Each number is 200 + 30 x the weight over its row's rms, rounded and kept within 0 to 999. Layers, rows and columns count from 0. The size before them is the row's rms in percent of the matrix's.

# layer 2 MLP down (transposed), 1536x384, rms 0.214, rows 915-951, columns 192-287
094,237,250,233,174,189,227,186,227,174,183,136,197,225,209,225,202,163,212,250,173,178,220,162,179,194,211,162,196,219,191,217,160,220,229,167,230,170,212,200,224,256,234,166,232,225,171,202,154,229,236,200,210,216,204,208,201,202,224,204,223,194,193,206,243,258,189,263,227,190,183,224,175,213,218,262,279,226,191,209,246,208,172,173,238,190,201,225,198,174,215,180,201,224,211,215,141
094,197,212,207,236,256,179,207,237,135,218,172,151,190,200,218,199,215,223,178,200,188,199,208,197,221,153,173,222,198,230,224,189,208,197,225,161,181,222,131,176,229,214,182,214,137,228,216,208,178,200,192,193,223,202,219,224,225,218,173,193,225,174,216,165,213,155,227,243,213,200,188,209,169,158,261,175,173,180,165,209,190,197,227,224,197,219,233,215,203,174,220,165,182,131,191,214
101,167,270,202,220,151,218,254,167,194,229,150,161,157,157,204,243,226,213,231,230,166,184,139,209,203,192,204,196,230,225,137,162,151,177,210,266,213,194,198,225,163,185,185,177,209,262,276,245,195,224,217,170,167,229,203,164,178,197,237,210,242,191,169,263,187,213,169,180,211,173,212,178,196,165,149,193,230,155,181,251,224,217,224,173,218,178,268,241,235,186,190,240,240,217,209,209
102,200,186,205,190,180,203,231,211,214,159,196,169,188,201,196,175,214,198,179,205,221,179,139,206,249,221,238,201,214,211,239,187,206,181,221,236,210,228,182,188,193,183,200,223,192,189,212,196,172,224,192,226,149,211,289,272,220,251,244,208,160,219,203,152,196,239,202,196,228,212,223,151,213,168,165,256,231,238,182,224,149,267,198,130,211,223,212,217,201,208,232,202,183,263,175,186
104,213,242,182,251,151,152,146,200,228,230,233,216,143,236,198,230,202,220,171,191,177,182,220,210,223,207,186,156,208,243,181,216,195,177,180,221,204,214,209,163,209,262,189,181,243,177,193,211,210,130,206,237,211,233,226,246,191,269,186,226,131,179,262,178,215,218,208,215,175,226,208,211,219,162,141,187,138,213,229,232,203,209,163,241,268,186,170,209,181,254,180,205,210,252,232,223
104,181,200,196,210,141,223,198,123,244,231,180,210,214,166,221,213,172,257,238,173,245,203,205,193,213,228,166,185,233,168,217,164,230,202,161,193,167,219,196,129,243,196,176,230,183,227,245,203,178,196,248,183,234,204,237,188,175,197,186,212,206,121,186,195,212,201,225,135,217,184,174,199,203,171,207,158,146,223,215,201,212,161,237,195,112,172,180,180,194,142,196,233,248,191,206,192
117,198,198,202,218,215,212,175,261,198,200,248,146,192,143,199,216,174,233,155,204,263,193,173,203,182,247,189,185,194,233,187,167,182,237,141,219,233,178,235,182,207,220,195,206,227,177,190,217,180,198,175,224,252,164,226,187,173,158,177,200,247,219,279,185,231,176,202,153,220,206,197,203,229,179,172,152,161,166,209,173,222,193,222,227,184,194,195,230,189,181,174,211,259,235,193,186
106,223,236,227,172,181,231,225,223,229,172,181,178,242,194,239,172,248,219,213,220,223,164,228,162,218,193,199,207,187,211,192,184,194,209,190,154,205,219,194,157,206,212,188,230,142,246,199,228,148,159,174,243,215,269,233,204,187,183,234,201,166,231,223,181,205,156,195,184,210,204,178,179,217,239,194,152,175,266,186,186,188,158,220,167,231,284,164,204,214,232,175,171,240,172,173,215
096,214,189,174,178,168,157,247,181,196,210,203,231,179,216,178,176,154,203,215,201,178,188,195,221,189,233,255,177,205,192,202,228,165,189,248,247,201,219,228,142,212,193,219,186,238,209,244,242,203,174,181,238,198,236,187,211,185,193,178,245,164,171,203,181,202,230,203,198,211,261,192,219,212,158,229,187,206,147,222,218,122,170,192,189,218,180,171,189,232,229,233,160,224,213,185,197
096,229,213,204,245,184,209,241,207,164,177,170,169,218,191,161,188,208,223,203,196,175,198,91,206,123,169,198,226,142,198,224,173,179,196,206,181,212,174,158,209,200,182,243,220,194,180,218,197,178,255,218,226,239,176,188,250,168,197,211,212,197,284,188,139,271,163,193,169,219,175,201,247,196,286,192,231,218,173,211,250,232,205,185,216,242,182,183,231,182,161,177,233,158,206,243,225
113,169,150,162,201,182,175,237,144,230,224,215,192,218,176,156,252,132,188,171,183,180,265,205,253,144,187,235,181,217,176,193,178,213,153,183,195,225,182,189,199,146,210,256,195,263,219,201,186,278,174,177,207,211,227,246,226,208,203,220,125,223,168,179,192,180,229,187,199,171,200,211,230,184,209,140,250,181,194,186,213,188,235,189,129,195,212,214,189,217,209,193,125,212,177,186,189
098,238,165,243,196,240,173,250,165,180,202,236,237,228,205,216,221,201,176,187,201,212,213,174,211,223,220,207,143,177,193,153,205,219,192,268,143,201,209,198,179,216,146,222,199,174,217,179,211,200,208,184,205,213,176,149,210,184,156,245,173,166,186,162,199,230,218,174,205,210,213,158,176,194,215,206,183,222,176,163,196,211,167,202,200,166,130,242,228,202,211,203,235,205,223,203,203
063,205,231,239,177,219,211,210,151,224,236,183,157,199,220,151,173,178,172,134,225,194,153,181,198,202,194,233,173,148,225,191,220,140,236,181,182,196,207,225,210,155,213,157,225,166,208,214,232,153,246,213,211,194,201,212,143,223,155,176,180,179,206,246,236,212,185,226,203,168,244,191,223,179,243,173,144,185,158,201,187,215,190,164,230,159,229,199,176,209,203,179,190,196,181,244,176
109,150,193,201,167,199,227,227,178,222,218,178,236,196,210,206,235,216,217,135,189,202,252,215,241,173,170,169,234,206,161,234,219,184,179,225,183,180,170,206,150,197,182,186,225,195,231,204,158,231,153,220,218,234,260,218,200,165,152,198,182,227,184,230,179,197,145,174,221,211,212,225,198,207,242,184,180,189,194,167,181,186,229,231,193,227,199,208,147,232,271,190,253,169,183,181,216
077,274,157,172,171,191,205,226,163,183,217,214,199,214,151,231,208,175,171,216,201,210,166,219,205,178,189,200,214,222,205,190,232,180,190,224,196,169,244,232,194,262,182,178,167,217,187,163,215,212,234,195,143,157,231,190,182,173,186,204,200,234,252,229,166,183,189,138,234,221,194,194,186,205,217,153,230,186,207,186,228,200,197,206,186,263,154,251,243,192,211,126,217,186,178,224,217
104,209,154,194,230,140,267,181,196,247,222,232,202,215,184,245,244,169,220,179,209,211,162,202,204,155,225,168,193,192,155,210,185,173,205,209,192,148,173,196,233,186,211,196,216,249,231,190,145,200,214,196,179,244,213,156,232,153,184,170,167,166,211,195,160,236,216,156,197,182,173,236,189,235,192,170,151,268,219,219,193,211,205,213,196,196,152,253,170,209,203,192,202,181,182,163,205
105,207,140,213,210,206,253,182,224,165,188,229,167,199,207,208,233,213,222,191,220,160,183,230,202,192,190,221,240,196,218,144,195,237,281,159,248,181,146,192,195,154,182,214,166,185,151,191,148,213,160,241,257,180,239,200,205,181,241,181,213,245,208,229,174,165,210,202,209,228,214,196,234,204,182,223,177,162,209,166,232,211,193,221,193,150,210,218,151,139,170,237,218,202,235,168,188
096,222,189,161,186,244,211,250,214,168,192,245,165,202,218,171,253,213,180,141,192,198,242,216,260,192,160,189,219,198,239,210,213,150,156,170,203,182,168,159,203,198,170,225,168,154,228,225,225,253,212,157,233,148,160,184,187,214,224,190,196,202,205,205,212,154,205,238,207,235,121,273,153,248,200,242,227,204,192,168,277,186,167,182,233,252,226,252,134,211,213,188,185,231,171,164,227
121,167,166,211,215,222,148,226,192,196,231,219,175,191,186,211,205,166,236,178,231,196,263,110,181,166,202,218,246,196,193,172,154,203,202,199,164,179,129,255,211,213,208,190,236,184,140,253,224,185,165,218,175,189,201,183,168,197,213,231,195,218,183,193,217,208,204,213,178,267,223,205,189,271,212,277,219,207,204,151,180,180,239,171,245,232,201,197,207,179,211,222,142,207,231,174,179
085,200,168,237,171,224,217,175,204,257,173,213,235,189,183,214,236,187,252,207,182,173,207,176,200,178,186,209,193,279,189,204,163,215,196,236,234,240,175,155,181,205,212,163,212,189,200,244,251,261,232,197,199,248,186,150,202,184,214,234,207,168,220,181,190,183,180,143,211,183,213,237,184,204,260,213,290,235,215,197,184,207,169,192,196,219,164,205,168,143,237,137,208,208,198,233,226
107,227,223,160,206,133,191,188,192,174,159,237,196,194,154,210,243,213,237,136,223,212,197,225,186,158,157,202,204,183,207,151,210,184,224,221,196,202,206,236,178,208,284,275,180,192,141,164,207,194,200,212,214,187,190,203,226,227,217,229,248,144,196,176,197,231,215,239,175,192,166,239,245,199,139,229,236,200,215,129,216,207,186,170,217,166,247,153,194,213,243,204,174,198,177,178,199
108,184,212,215,209,189,267,185,144,208,185,203,235,190,146,208,229,235,195,222,245,205,205,179,183,186,201,195,188,196,266,181,296,163,247,186,189,169,188,210,211,166,206,202,178,223,225,229,192,233,216,222,195,178,224,235,201,199,176,229,183,199,172,153,183,199,204,264,168,219,246,238,225,210,183,225,176,198,169,228,230,201,194,220,211,159,228,179,252,187,179,216,198,209,183,209,217
095,237,224,239,183,190,131,201,233,177,200,215,180,204,222,214,210,169,224,233,215,227,237,210,177,186,209,248,214,202,197,190,220,194,180,240,180,206,157,172,218,200,198,197,219,210,226,203,222,192,236,203,234,166,156,144,108,164,209,259,186,199,174,212,145,213,207,194,106,234,221,181,226,223,206,246,222,198,176,173,180,139,233,191,230,220,213,174,248,218,188,219,200,178,180,118,213
105,173,208,230,241,241,244,222,263,171,213,229,181,181,215,184,235,185,197,152,185,225,198,211,234,197,186,231,217,181,260,164,210,232,172,235,257,222,247,192,216,171,219,196,165,189,245,243,185,212,217,235,180,195,239,226,198,199,182,161,193,231,227,164,233,240,214,231,181,167,223,157,215,184,185,186,126,246,194,202,163,176,196,202,208,168,261,186,146,143,178,184,229,193,178,168,177
103,188,185,187,158,210,180,178,216,249,162,152,194,168,190,177,226,186,239,180,243,205,230,197,215,139,204,210,192,252,221,184,220,223,229,159,169,186,247,236,205,184,259,181,175,205,255,200,179,236,218,179,187,225,189,177,206,226,169,167,198,191,191,175,266,227,189,144,231,237,238,157,228,192,208,233,235,225,221,179,234,190,192,227,194,196,196,245,211,224,175,172,193,201,236,165,249
106,176,202,174,175,208,236,198,177,175,192,231,135,179,192,204,184,168,187,210,217,177,226,226,174,224,219,212,226,203,209,219,215,191,256,164,228,226,179,202,197,206,217,149,160,152,156,200,208,237,225,193,205,161,152,207,189,250,170,155,222,178,187,221,208,203,225,206,231,182,214,223,175,208,161,247,232,200,183,260,228,156,189,190,176,170,184,137,235,193,171,191,272,185,170,219,194
096,218,199,223,224,204,170,203,180,175,201,160,229,193,152,173,201,166,198,201,200,182,199,210,199,177,193,192,214,218,190,160,200,207,177,175,185,199,222,220,125,201,173,214,163,248,257,232,206,161,140,225,185,247,175,235,232,192,197,223,153,200,225,200,212,213,265,196,209,217,221,153,144,224,187,196,198,228,196,209,175,173,225,209,228,192,218,176,193,226,181,225,200,248,170,143,151
104,238,160,226,263,236,224,281,193,198,185,163,200,179,217,151,211,184,179,226,160,205,195,164,176,180,237,175,190,235,187,190,221,205,212,191,204,152,202,184,215,212,254,121,165,197,187,214,227,165,190,278,146,206,228,254,194,147,226,202,199,171,164,189,212,226,236,180,203,211,211,268,205,184,181,141,139,211,212,234,241,236,240,247,138,137,182,232,190,177,176,251,247,210,197,174,228
078,241,217,180,268,247,199,208,204,209,240,172,191,203,198,236,210,198,197,218,261,208,260,203,208,186,194,185,173,228,209,203,263,230,216,166,240,173,185,221,196,207,161,209,174,196,201,202,186,203,129,190,198,258,220,252,211,229,172,197,189,190,183,177,199,239,192,230,159,212,223,232,169,214,216,166,142,180,197,189,219,204,141,212,234,182,259,202,210,241,167,223,255,156,204,173,207
084,205,248,188,211,200,216,164,188,222,307,177,202,146,157,150,155,231,204,176,195,192,169,211,181,181,231,206,213,203,254,220,196,237,204,184,172,154,193,215,203,170,173,216,159,214,204,259,198,149,187,222,200,220,227,175,193,192,185,178,218,169,167,211,217,192,242,194,145,165,224,208,232,165,162,161,172,238,201,254,229,173,180,156,210,258,145,195,176,207,201,257,221,190,173,245,228
094,257,215,160,163,160,204,224,201,167,221,143,225,206,200,164,210,168,205,204,223,174,207,225,244,207,203,190,186,198,236,241,151,238,223,230,214,196,178,180,200,175,209,220,209,214,197,190,134,227,262,196,204,262,229,218,213,183,205,316,227,193,234,169,170,187,168,168,188,146,209,156,196,166,238,218,177,194,188,170,226,242,186,151,192,145,146,187,179,208,217,208,221,201,222,240,171
093,257,206,232,203,184,250,242,186,187,183,225,222,177,160,173,182,204,192,172,196,188,193,229,173,231,226,185,184,163,193,171,225,204,183,252,214,156,228,164,221,179,157,193,194,202,165,211,176,152,238,179,163,219,229,178,167,213,176,146,236,220,195,207,191,169,177,176,214,198,199,179,228,168,170,218,176,202,226,238,235,131,202,214,155,221,252,203,183,168,205,151,195,200,221,223,184
103,153,186,216,206,218,237,164,233,187,249,171,219,246,177,237,206,157,145,215,167,179,242,99,180,197,211,231,270,225,205,181,260,206,212,237,215,233,221,203,182,171,216,191,230,207,223,142,160,196,219,230,175,209,247,207,240,222,116,232,166,220,220,216,252,233,194,207,213,206,190,164,195,196,168,188,150,217,184,200,207,235,207,207,217,181,164,213,191,191,198,229,234,214,207,209,201
092,170,221,226,177,158,173,193,167,170,199,153,209,242,197,201,168,207,203,227,196,183,208,204,234,204,242,215,196,205,162,233,181,236,166,152,212,245,193,192,189,241,157,179,174,224,229,248,172,220,232,174,208,251,257,230,190,203,219,234,180,176,172,132,184,184,233,191,210,185,241,186,233,156,210,217,169,223,212,225,208,177,210,242,119,210,141,189,192,230,212,151,195,191,217,217,149
109,146,194,189,142,198,214,209,213,197,245,172,216,192,175,182,223,209,211,178,222,235,222,181,172,213,228,232,212,214,205,194,182,203,191,237,171,157,182,208,218,224,181,228,236,219,190,211,167,232,173,175,202,244,116,214,228,168,274,232,207,187,186,236,160,218,166,221,203,208,211,202,200,177,145,196,158,177,200,215,201,215,203,187,191,184,197,196,230,168,211,223,213,202,223,189,250
097,191,233,183,207,187,218,209,177,147,257,191,208,202,235,220,204,190,191,166,224,217,246,244,252,186,168,218,159,176,197,218,193,199,217,233,187,193,161,213,199,263,247,188,151,239,210,195,204,212,185,193,236,201,167,176,165,171,183,251,193,254,187,215,177,144,151,204,165,153,161,210,256,162,154,247,199,202,202,178,165,187,228,228,184,221,188,166,219,228,228,191,233,192,190,216,155
111,170,202,161,213,159,224,142,188,192,188,162,150,231,194,200,207,143,174,214,213,219,263,182,236,199,191,176,191,167,189,198,157,257,179,176,130,206,205,171,210,221,247,204,137,232,190,182,235,184,212,213,154,183,223,209,199,241,238,155,218,202,209,183,221,235,200,172,186,165,201,163,296,161,153,239,261,205,183,209,181,200,186,180,235,215,159,229,204,231,208,223,235,230,200,155,197
# layer 2 MLP up, 1536x384, rms 0.218, rows 916-951, columns 192-287
096,219,173,219,199,200,138,229,153,207,147,235,208,195,221,190,151,221,160,204,240,244,250,245,219,184,184,195,186,232,186,172,162,177,219,216,196,204,221,206,217,182,152,237,181,228,188,214,220,201,186,220,189,227,204,175,163,188,279,204,199,148,275,211,166,219,225,198,233,186,174,218,201,239,204,170,197,292,234,132,198,271,228,215,251,195,167,197,225,200,188,217,183,240,183,178,191
103,208,187,222,174,199,194,236,221,189,242,166,223,199,82,192,206,186,159,205,114,187,236,223,155,199,222,195,197,225,177,183,212,179,185,134,184,199,253,234,242,230,196,181,190,229,205,177,204,238,161,214,207,201,172,246,232,147,211,185,231,206,193,209,239,182,209,181,180,153,173,238,191,245,224,195,219,213,159,208,225,195,105,192,194,186,228,232,182,175,228,160,214,177,92,215,181
102,201,236,235,187,213,212,180,185,172,245,260,217,202,202,207,164,163,172,214,212,226,220,243,215,209,185,153,219,186,206,189,230,191,180,181,254,230,177,239,243,196,201,223,186,179,189,218,172,187,246,276,242,176,209,205,192,143,197,164,203,196,222,180,185,204,196,163,253,163,121,173,234,199,186,208,179,165,192,220,161,232,198,206,248,215,182,192,214,190,204,153,164,194,241,177,179
105,207,176,194,181,180,181,204,169,198,213,214,243,217,212,202,245,169,164,163,184,197,202,243,199,176,193,177,196,195,212,225,209,161,244,195,199,221,138,225,191,198,210,223,216,281,208,228,215,224,216,213,184,177,233,162,243,174,192,233,172,214,186,246,203,188,136,182,234,210,151,188,157,218,231,206,206,209,208,220,172,222,191,232,238,186,141,203,226,174,204,149,171,235,245,236,200
095,181,194,207,253,215,226,185,215,223,195,242,199,202,185,159,199,191,207,180,184,193,167,132,181,156,221,160,226,198,231,155,211,174,208,176,280,166,206,209,163,264,197,209,169,206,229,198,216,216,235,232,224,184,139,230,166,187,197,227,197,232,189,177,248,212,187,210,235,217,220,161,158,253,209,208,266,166,156,209,230,192,202,182,256,184,147,239,255,216,264,218,180,200,247,248,165
116,159,155,228,174,217,209,225,190,226,218,259,221,174,247,248,179,207,192,254,242,214,161,206,178,198,216,244,200,171,203,186,146,244,172,153,212,187,181,220,172,179,180,223,154,231,221,172,251,175,186,199,205,226,232,177,172,179,208,206,261,184,212,130,218,181,230,177,257,167,163,179,170,208,160,174,234,179,223,231,297,173,252,170,183,222,184,236,224,176,191,195,164,191,221,236,154
099,159,230,200,172,198,186,185,239,222,219,204,192,182,175,209,230,139,220,222,190,166,207,200,200,171,239,191,164,198,167,168,263,201,218,133,189,238,167,190,165,189,216,134,221,188,198,181,208,213,209,193,202,193,219,224,179,203,220,179,175,149,175,215,179,215,214,175,218,235,186,206,236,192,263,167,216,156,218,188,195,215,218,161,191,220,166,229,173,179,250,189,141,173,193,194,237
098,228,200,162,199,177,195,196,165,160,153,192,222,183,197,188,196,206,271,188,237,188,138,203,224,227,241,230,227,186,212,196,188,205,189,200,200,227,229,240,127,205,169,232,210,202,185,208,170,236,191,200,185,187,221,172,186,163,200,99,201,230,205,170,178,236,190,201,179,166,214,220,226,216,193,126,189,219,212,213,156,173,210,184,148,240,152,200,177,169,217,182,235,267,208,174,150
091,238,192,164,175,124,153,210,78,167,216,162,180,234,207,247,160,196,193,212,284,202,236,236,154,213,218,230,176,197,244,152,209,205,171,190,243,202,197,179,224,259,218,271,191,154,194,286,220,175,212,213,220,236,254,200,228,194,237,137,237,156,193,207,189,168,190,193,191,182,207,198,211,237,218,183,205,237,195,221,177,246,214,205,133,173,186,151,188,194,219,172,253,216,216,184,178
105,186,204,185,186,194,237,213,174,208,215,178,198,191,195,139,123,199,197,155,195,196,187,229,153,225,200,246,213,201,203,211,185,229,190,198,209,183,182,163,182,161,148,169,172,186,213,194,245,230,231,217,153,157,168,185,248,174,255,152,169,244,262,249,244,209,185,168,125,185,194,221,191,204,166,220,210,201,190,211,138,212,190,219,169,224,165,201,221,246,145,179,184,235,216,203,158
091,158,243,169,199,239,189,152,186,193,193,223,151,194,270,185,214,213,247,204,205,223,279,139,244,187,188,169,197,220,195,163,204,211,201,231,240,226,137,230,188,186,255,283,173,162,174,180,228,190,224,183,166,146,168,205,146,146,221,201,155,213,175,189,176,230,234,220,205,203,195,198,187,233,153,172,225,221,196,182,184,206,210,209,219,169,199,198,159,200,164,209,167,219,141,142,204
080,213,162,181,261,197,250,153,231,207,210,234,266,163,180,254,192,178,220,232,182,214,161,203,197,196,174,182,240,166,168,182,182,239,132,227,208,178,199,200,156,201,217,224,201,248,164,207,194,206,205,214,199,197,228,170,196,213,223,205,167,177,200,164,212,173,234,228,186,237,223,186,175,189,213,202,288,180,219,243,210,206,181,208,232,255,199,196,249,214,197,215,203,213,205,222,198
107,153,211,202,191,207,218,184,228,168,140,225,217,202,223,290,193,255,186,213,159,195,281,191,182,207,188,146,220,235,195,146,244,229,132,245,223,189,187,198,201,193,213,171,170,230,212,195,230,137,173,179,198,194,191,157,199,192,203,184,209,190,232,257,142,216,173,204,205,244,180,195,241,197,220,146,175,175,251,146,192,157,159,166,223,208,217,166,174,261,189,235,296,203,221,142,195
081,177,199,213,146,254,229,222,197,243,229,219,274,207,234,132,274,201,261,210,191,143,193,169,259,204,222,198,223,146,177,288,183,226,239,169,162,204,245,213,199,179,177,195,242,245,196,165,169,237,195,257,242,256,215,175,192,248,188,188,194,204,206,189,270,154,180,175,193,126,176,200,199,239,224,243,255,225,224,172,186,204,192,231,173,159,179,170,166,157,234,221,226,230,163,232,211
109,209,183,244,163,204,193,201,222,186,88,190,237,181,198,229,194,214,269,157,158,159,196,202,217,178,178,180,222,203,199,212,207,201,214,196,183,212,254,194,184,183,215,188,230,274,218,223,168,200,181,208,151,203,213,181,197,200,211,208,191,174,157,167,237,239,188,159,187,169,240,250,223,283,165,181,200,200,196,240,159,235,170,185,225,177,143,226,250,227,149,241,223,195,210,181,174
111,193,156,215,150,224,198,172,163,186,179,223,182,171,225,218,174,242,171,187,185,222,220,178,165,178,171,196,228,159,183,174,172,244,218,182,225,229,178,184,196,193,166,198,190,170,202,197,157,201,229,162,224,236,206,182,166,214,191,212,146,186,239,158,170,172,157,183,219,213,217,216,218,267,220,209,200,219,212,179,217,205,161,184,190,242,256,207,155,200,192,202,199,156,197,189,218
093,200,174,240,262,159,186,182,204,261,179,182,243,174,132,195,194,194,172,218,218,184,210,204,193,221,212,208,166,144,196,212,191,159,235,230,190,189,238,164,199,264,215,158,184,184,149,171,218,186,204,221,222,183,188,253,183,184,214,174,255,212,207,203,193,188,149,189,186,204,223,125,188,183,257,229,201,211,164,204,168,180,235,202,229,206,176,237,225,195,217,184,177,186,130,198,225
125,182,196,234,193,194,211,229,175,251,237,213,235,233,224,195,219,206,170,172,210,218,206,165,214,200,189,193,180,190,191,209,172,184,200,151,200,237,207,208,215,212,196,218,188,276,167,215,191,169,238,189,244,232,225,193,234,202,254,159,174,193,151,201,195,157,212,291,173,192,192,157,228,262,192,207,233,174,184,194,170,169,182,186,210,179,169,252,186,180,250,220,199,156,229,238,238
090,217,163,217,219,197,221,195,114,201,204,204,196,216,186,204,259,165,200,164,220,209,160,198,239,228,212,224,249,195,205,188,193,268,125,206,254,204,200,194,213,166,228,220,232,234,210,229,195,208,181,164,161,203,216,170,220,263,202,214,171,204,191,160,216,218,218,152,167,208,181,214,168,227,179,141,184,197,187,152,167,171,135,261,223,253,213,167,145,243,119,168,180,206,167,179,197
095,252,206,202,206,181,226,171,220,174,215,202,166,227,236,178,197,215,207,216,193,188,190,152,215,217,185,163,178,179,236,213,188,246,246,197,176,224,219,179,193,133,197,204,222,222,219,248,185,194,165,170,205,210,279,186,179,208,196,141,232,214,192,220,173,240,216,162,245,177,239,170,162,147,207,183,205,198,175,177,202,195,257,195,210,190,221,210,218,222,219,210,214,221,216,271,203
104,193,222,157,181,190,182,209,181,184,207,207,206,210,183,217,149,228,253,180,154,252,192,154,150,218,214,206,174,265,227,193,215,173,178,252,150,198,209,151,210,175,198,262,205,236,184,193,236,237,220,226,177,211,198,168,215,161,252,203,197,230,196,197,239,180,164,195,189,216,200,170,217,208,220,151,178,236,184,174,188,222,260,203,269,137,204,247,236,215,236,212,208,165,175,149,174
101,222,153,142,185,215,254,190,142,159,227,235,183,158,215,268,177,201,212,221,173,198,223,192,204,192,221,185,241,173,182,186,190,177,151,157,170,219,221,196,167,248,172,158,197,202,165,192,207,228,216,217,206,229,267,217,140,255,183,226,182,212,177,254,229,164,175,192,213,151,180,189,176,206,209,218,157,226,213,258,179,211,223,151,160,230,160,188,182,182,166,172,205,174,217,225,156
101,215,199,155,195,217,216,205,168,179,205,198,182,163,207,164,248,264,180,182,214,164,183,206,214,103,190,183,221,166,211,197,224,172,199,159,207,221,191,161,214,215,214,181,169,177,187,169,217,187,156,168,245,181,202,236,196,248,223,142,191,229,200,188,239,203,178,196,170,255,201,154,205,182,170,201,244,201,145,216,198,159,164,197,176,181,200,207,221,213,165,193,203,249,213,195,156
103,169,166,216,175,182,210,192,188,195,219,200,203,212,215,314,173,243,201,157,202,212,229,176,189,227,207,205,224,158,170,226,160,206,200,211,210,226,195,198,212,165,196,244,223,195,182,207,156,206,178,196,204,187,224,185,234,142,194,132,220,207,220,213,153,215,206,210,207,198,199,131,143,213,156,196,239,216,218,176,168,234,259,155,215,192,207,212,201,176,218,220,172,208,175,172,203
105,248,201,193,206,221,164,196,178,222,115,183,217,184,175,255,194,160,210,187,184,221,226,173,209,222,211,237,166,203,251,205,187,229,231,191,236,155,227,209,121,184,184,210,181,203,200,224,237,233,185,197,212,193,211,226,253,168,228,205,201,278,168,163,264,218,195,223,186,205,202,206,178,190,212,222,192,164,217,160,183,166,221,190,163,180,192,218,204,240,206,188,185,189,187,192,186
094,211,146,273,274,199,202,206,198,235,148,227,174,200,196,234,239,167,216,192,211,266,215,205,259,209,240,221,239,190,231,200,226,193,217,174,240,227,198,206,239,228,216,183,170,206,176,216,228,235,150,222,206,139,205,202,195,183,152,176,193,161,188,245,199,165,195,189,168,140,240,211,215,197,206,203,200,243,216,159,216,189,175,281,236,247,211,159,155,155,185,193,252,205,178,155,227
103,202,160,211,205,221,216,249,245,148,174,206,164,231,214,253,164,248,200,209,199,191,167,216,206,218,188,170,224,210,200,199,238,212,164,183,179,128,198,245,186,204,215,233,182,214,178,206,235,169,212,198,220,204,205,230,189,215,214,263,212,194,172,176,179,176,226,173,166,202,151,217,217,170,140,209,245,147,148,172,174,199,183,185,209,179,188,249,210,199,186,140,180,196,185,237,236
072,154,259,188,184,212,180,191,190,137,215,200,175,179,204,220,180,233,217,206,181,160,211,182,194,232,186,212,165,217,188,192,157,248,216,209,185,207,197,216,227,153,259,180,165,226,216,205,193,187,221,205,248,173,209,200,220,183,198,199,241,197,188,201,178,172,204,198,253,224,142,227,229,183,174,194,207,214,197,209,217,218,205,225,115,233,173,177,212,209,216,225,215,214,161,142,208
083,218,124,197,192,183,190,192,226,168,179,206,171,166,174,201,232,186,249,156,283,218,181,197,169,214,202,189,217,237,197,207,248,222,123,179,194,257,162,233,296,179,181,187,225,192,175,181,180,203,199,182,222,208,196,219,137,216,180,235,198,173,178,168,228,232,176,255,204,105,232,202,219,234,165,175,210,185,184,203,188,184,212,194,173,219,227,217,182,172,240,221,232,189,198,142,198
096,169,208,222,236,195,219,206,214,183,155,185,187,233,186,192,192,227,238,199,214,175,191,220,178,237,171,246,184,273,228,216,174,203,162,195,180,190,235,200,199,170,214,246,180,180,205,209,196,151,172,205,121,159,179,175,206,187,239,202,234,211,298,209,242,224,198,196,198,219,203,194,189,180,190,156,249,216,199,206,233,195,270,202,216,224,160,220,167,223,230,222,185,200,221,152,259
093,178,238,231,176,194,163,261,152,197,198,218,203,203,220,231,188,177,248,222,153,225,232,178,189,217,225,175,193,177,203,186,165,223,219,229,213,204,159,196,201,146,204,180,209,214,207,192,198,245,171,194,220,255,146,212,199,213,184,257,301,174,153,168,135,166,160,206,141,116,179,117,216,210,179,208,192,160,213,234,212,184,224,164,171,167,205,184,217,188,220,208,227,192,165,209,208
107,212,190,222,207,219,160,199,164,198,200,186,260,239,198,257,270,188,159,231,214,221,232,158,198,226,147,223,146,162,226,235,210,143,209,194,176,175,190,192,150,235,204,228,220,228,206,186,245,200,202,193,150,199,161,188,213,210,180,244,184,228,194,173,211,218,194,221,212,176,163,172,225,227,210,234,208,231,179,175,279,170,226,210,224,215,201,171,243,233,160,178,227,251,143,194,159
097,187,191,169,168,178,266,191,222,176,215,239,235,211,183,225,222,230,192,193,176,230,209,210,186,188,161,184,174,225,144,194,257,207,256,220,172,206,179,186,224,193,198,214,212,193,105,242,229,177,221,134,241,211,154,199,214,196,166,245,171,279,199,195,227,212,198,83,197,178,180,217,183,264,175,179,226,180,165,209,173,188,234,249,182,195,195,146,159,132,159,152,185,185,167,166,193
108,167,190,138,225,222,208,155,211,195,176,181,248,188,185,193,212,214,180,203,151,161,316,175,217,189,189,222,219,201,228,209,188,195,208,219,217,193,204,216,214,177,222,192,185,220,151,219,202,191,189,219,106,183,150,208,203,227,205,198,192,250,175,213,239,151,216,225,214,207,178,197,187,189,147,213,218,187,240,222,268,212,154,213,222,154,219,228,186,196,246,155,191,181,232,161,185
093,226,220,194,178,210,206,216,165,198,245,208,212,210,237,239,227,284,198,193,183,238,222,192,206,210,210,175,193,142,171,237,250,170,208,201,182,168,216,184,209,198,226,250,177,183,173,166,208,150,249,198,180,165,230,201,198,223,237,190,197,223,202,184,212,220,230,161,221,222,189,185,212,191,206,175,202,185,189,251,195,279,157,228,246,210,190,221,178,219,200,78,173,143,197,154,204
112,224,207,235,191,181,201,163,166,158,194,205,228,218,204,111,205,213,161,202,233,177,206,232,178,216,195,173,214,219,189,202,177,198,210,213,224,218,244,174,180,186,210,218,196,266,245,245,178,160,215,182,263,151,141,162,219,194,181,158,158,195,237,110,215,189,147,204,183,221,237,168,197,227,222,214,184,178,200,205,205,233,168,230,218,169,194,202,233,163,209,164,206,192,234,155,256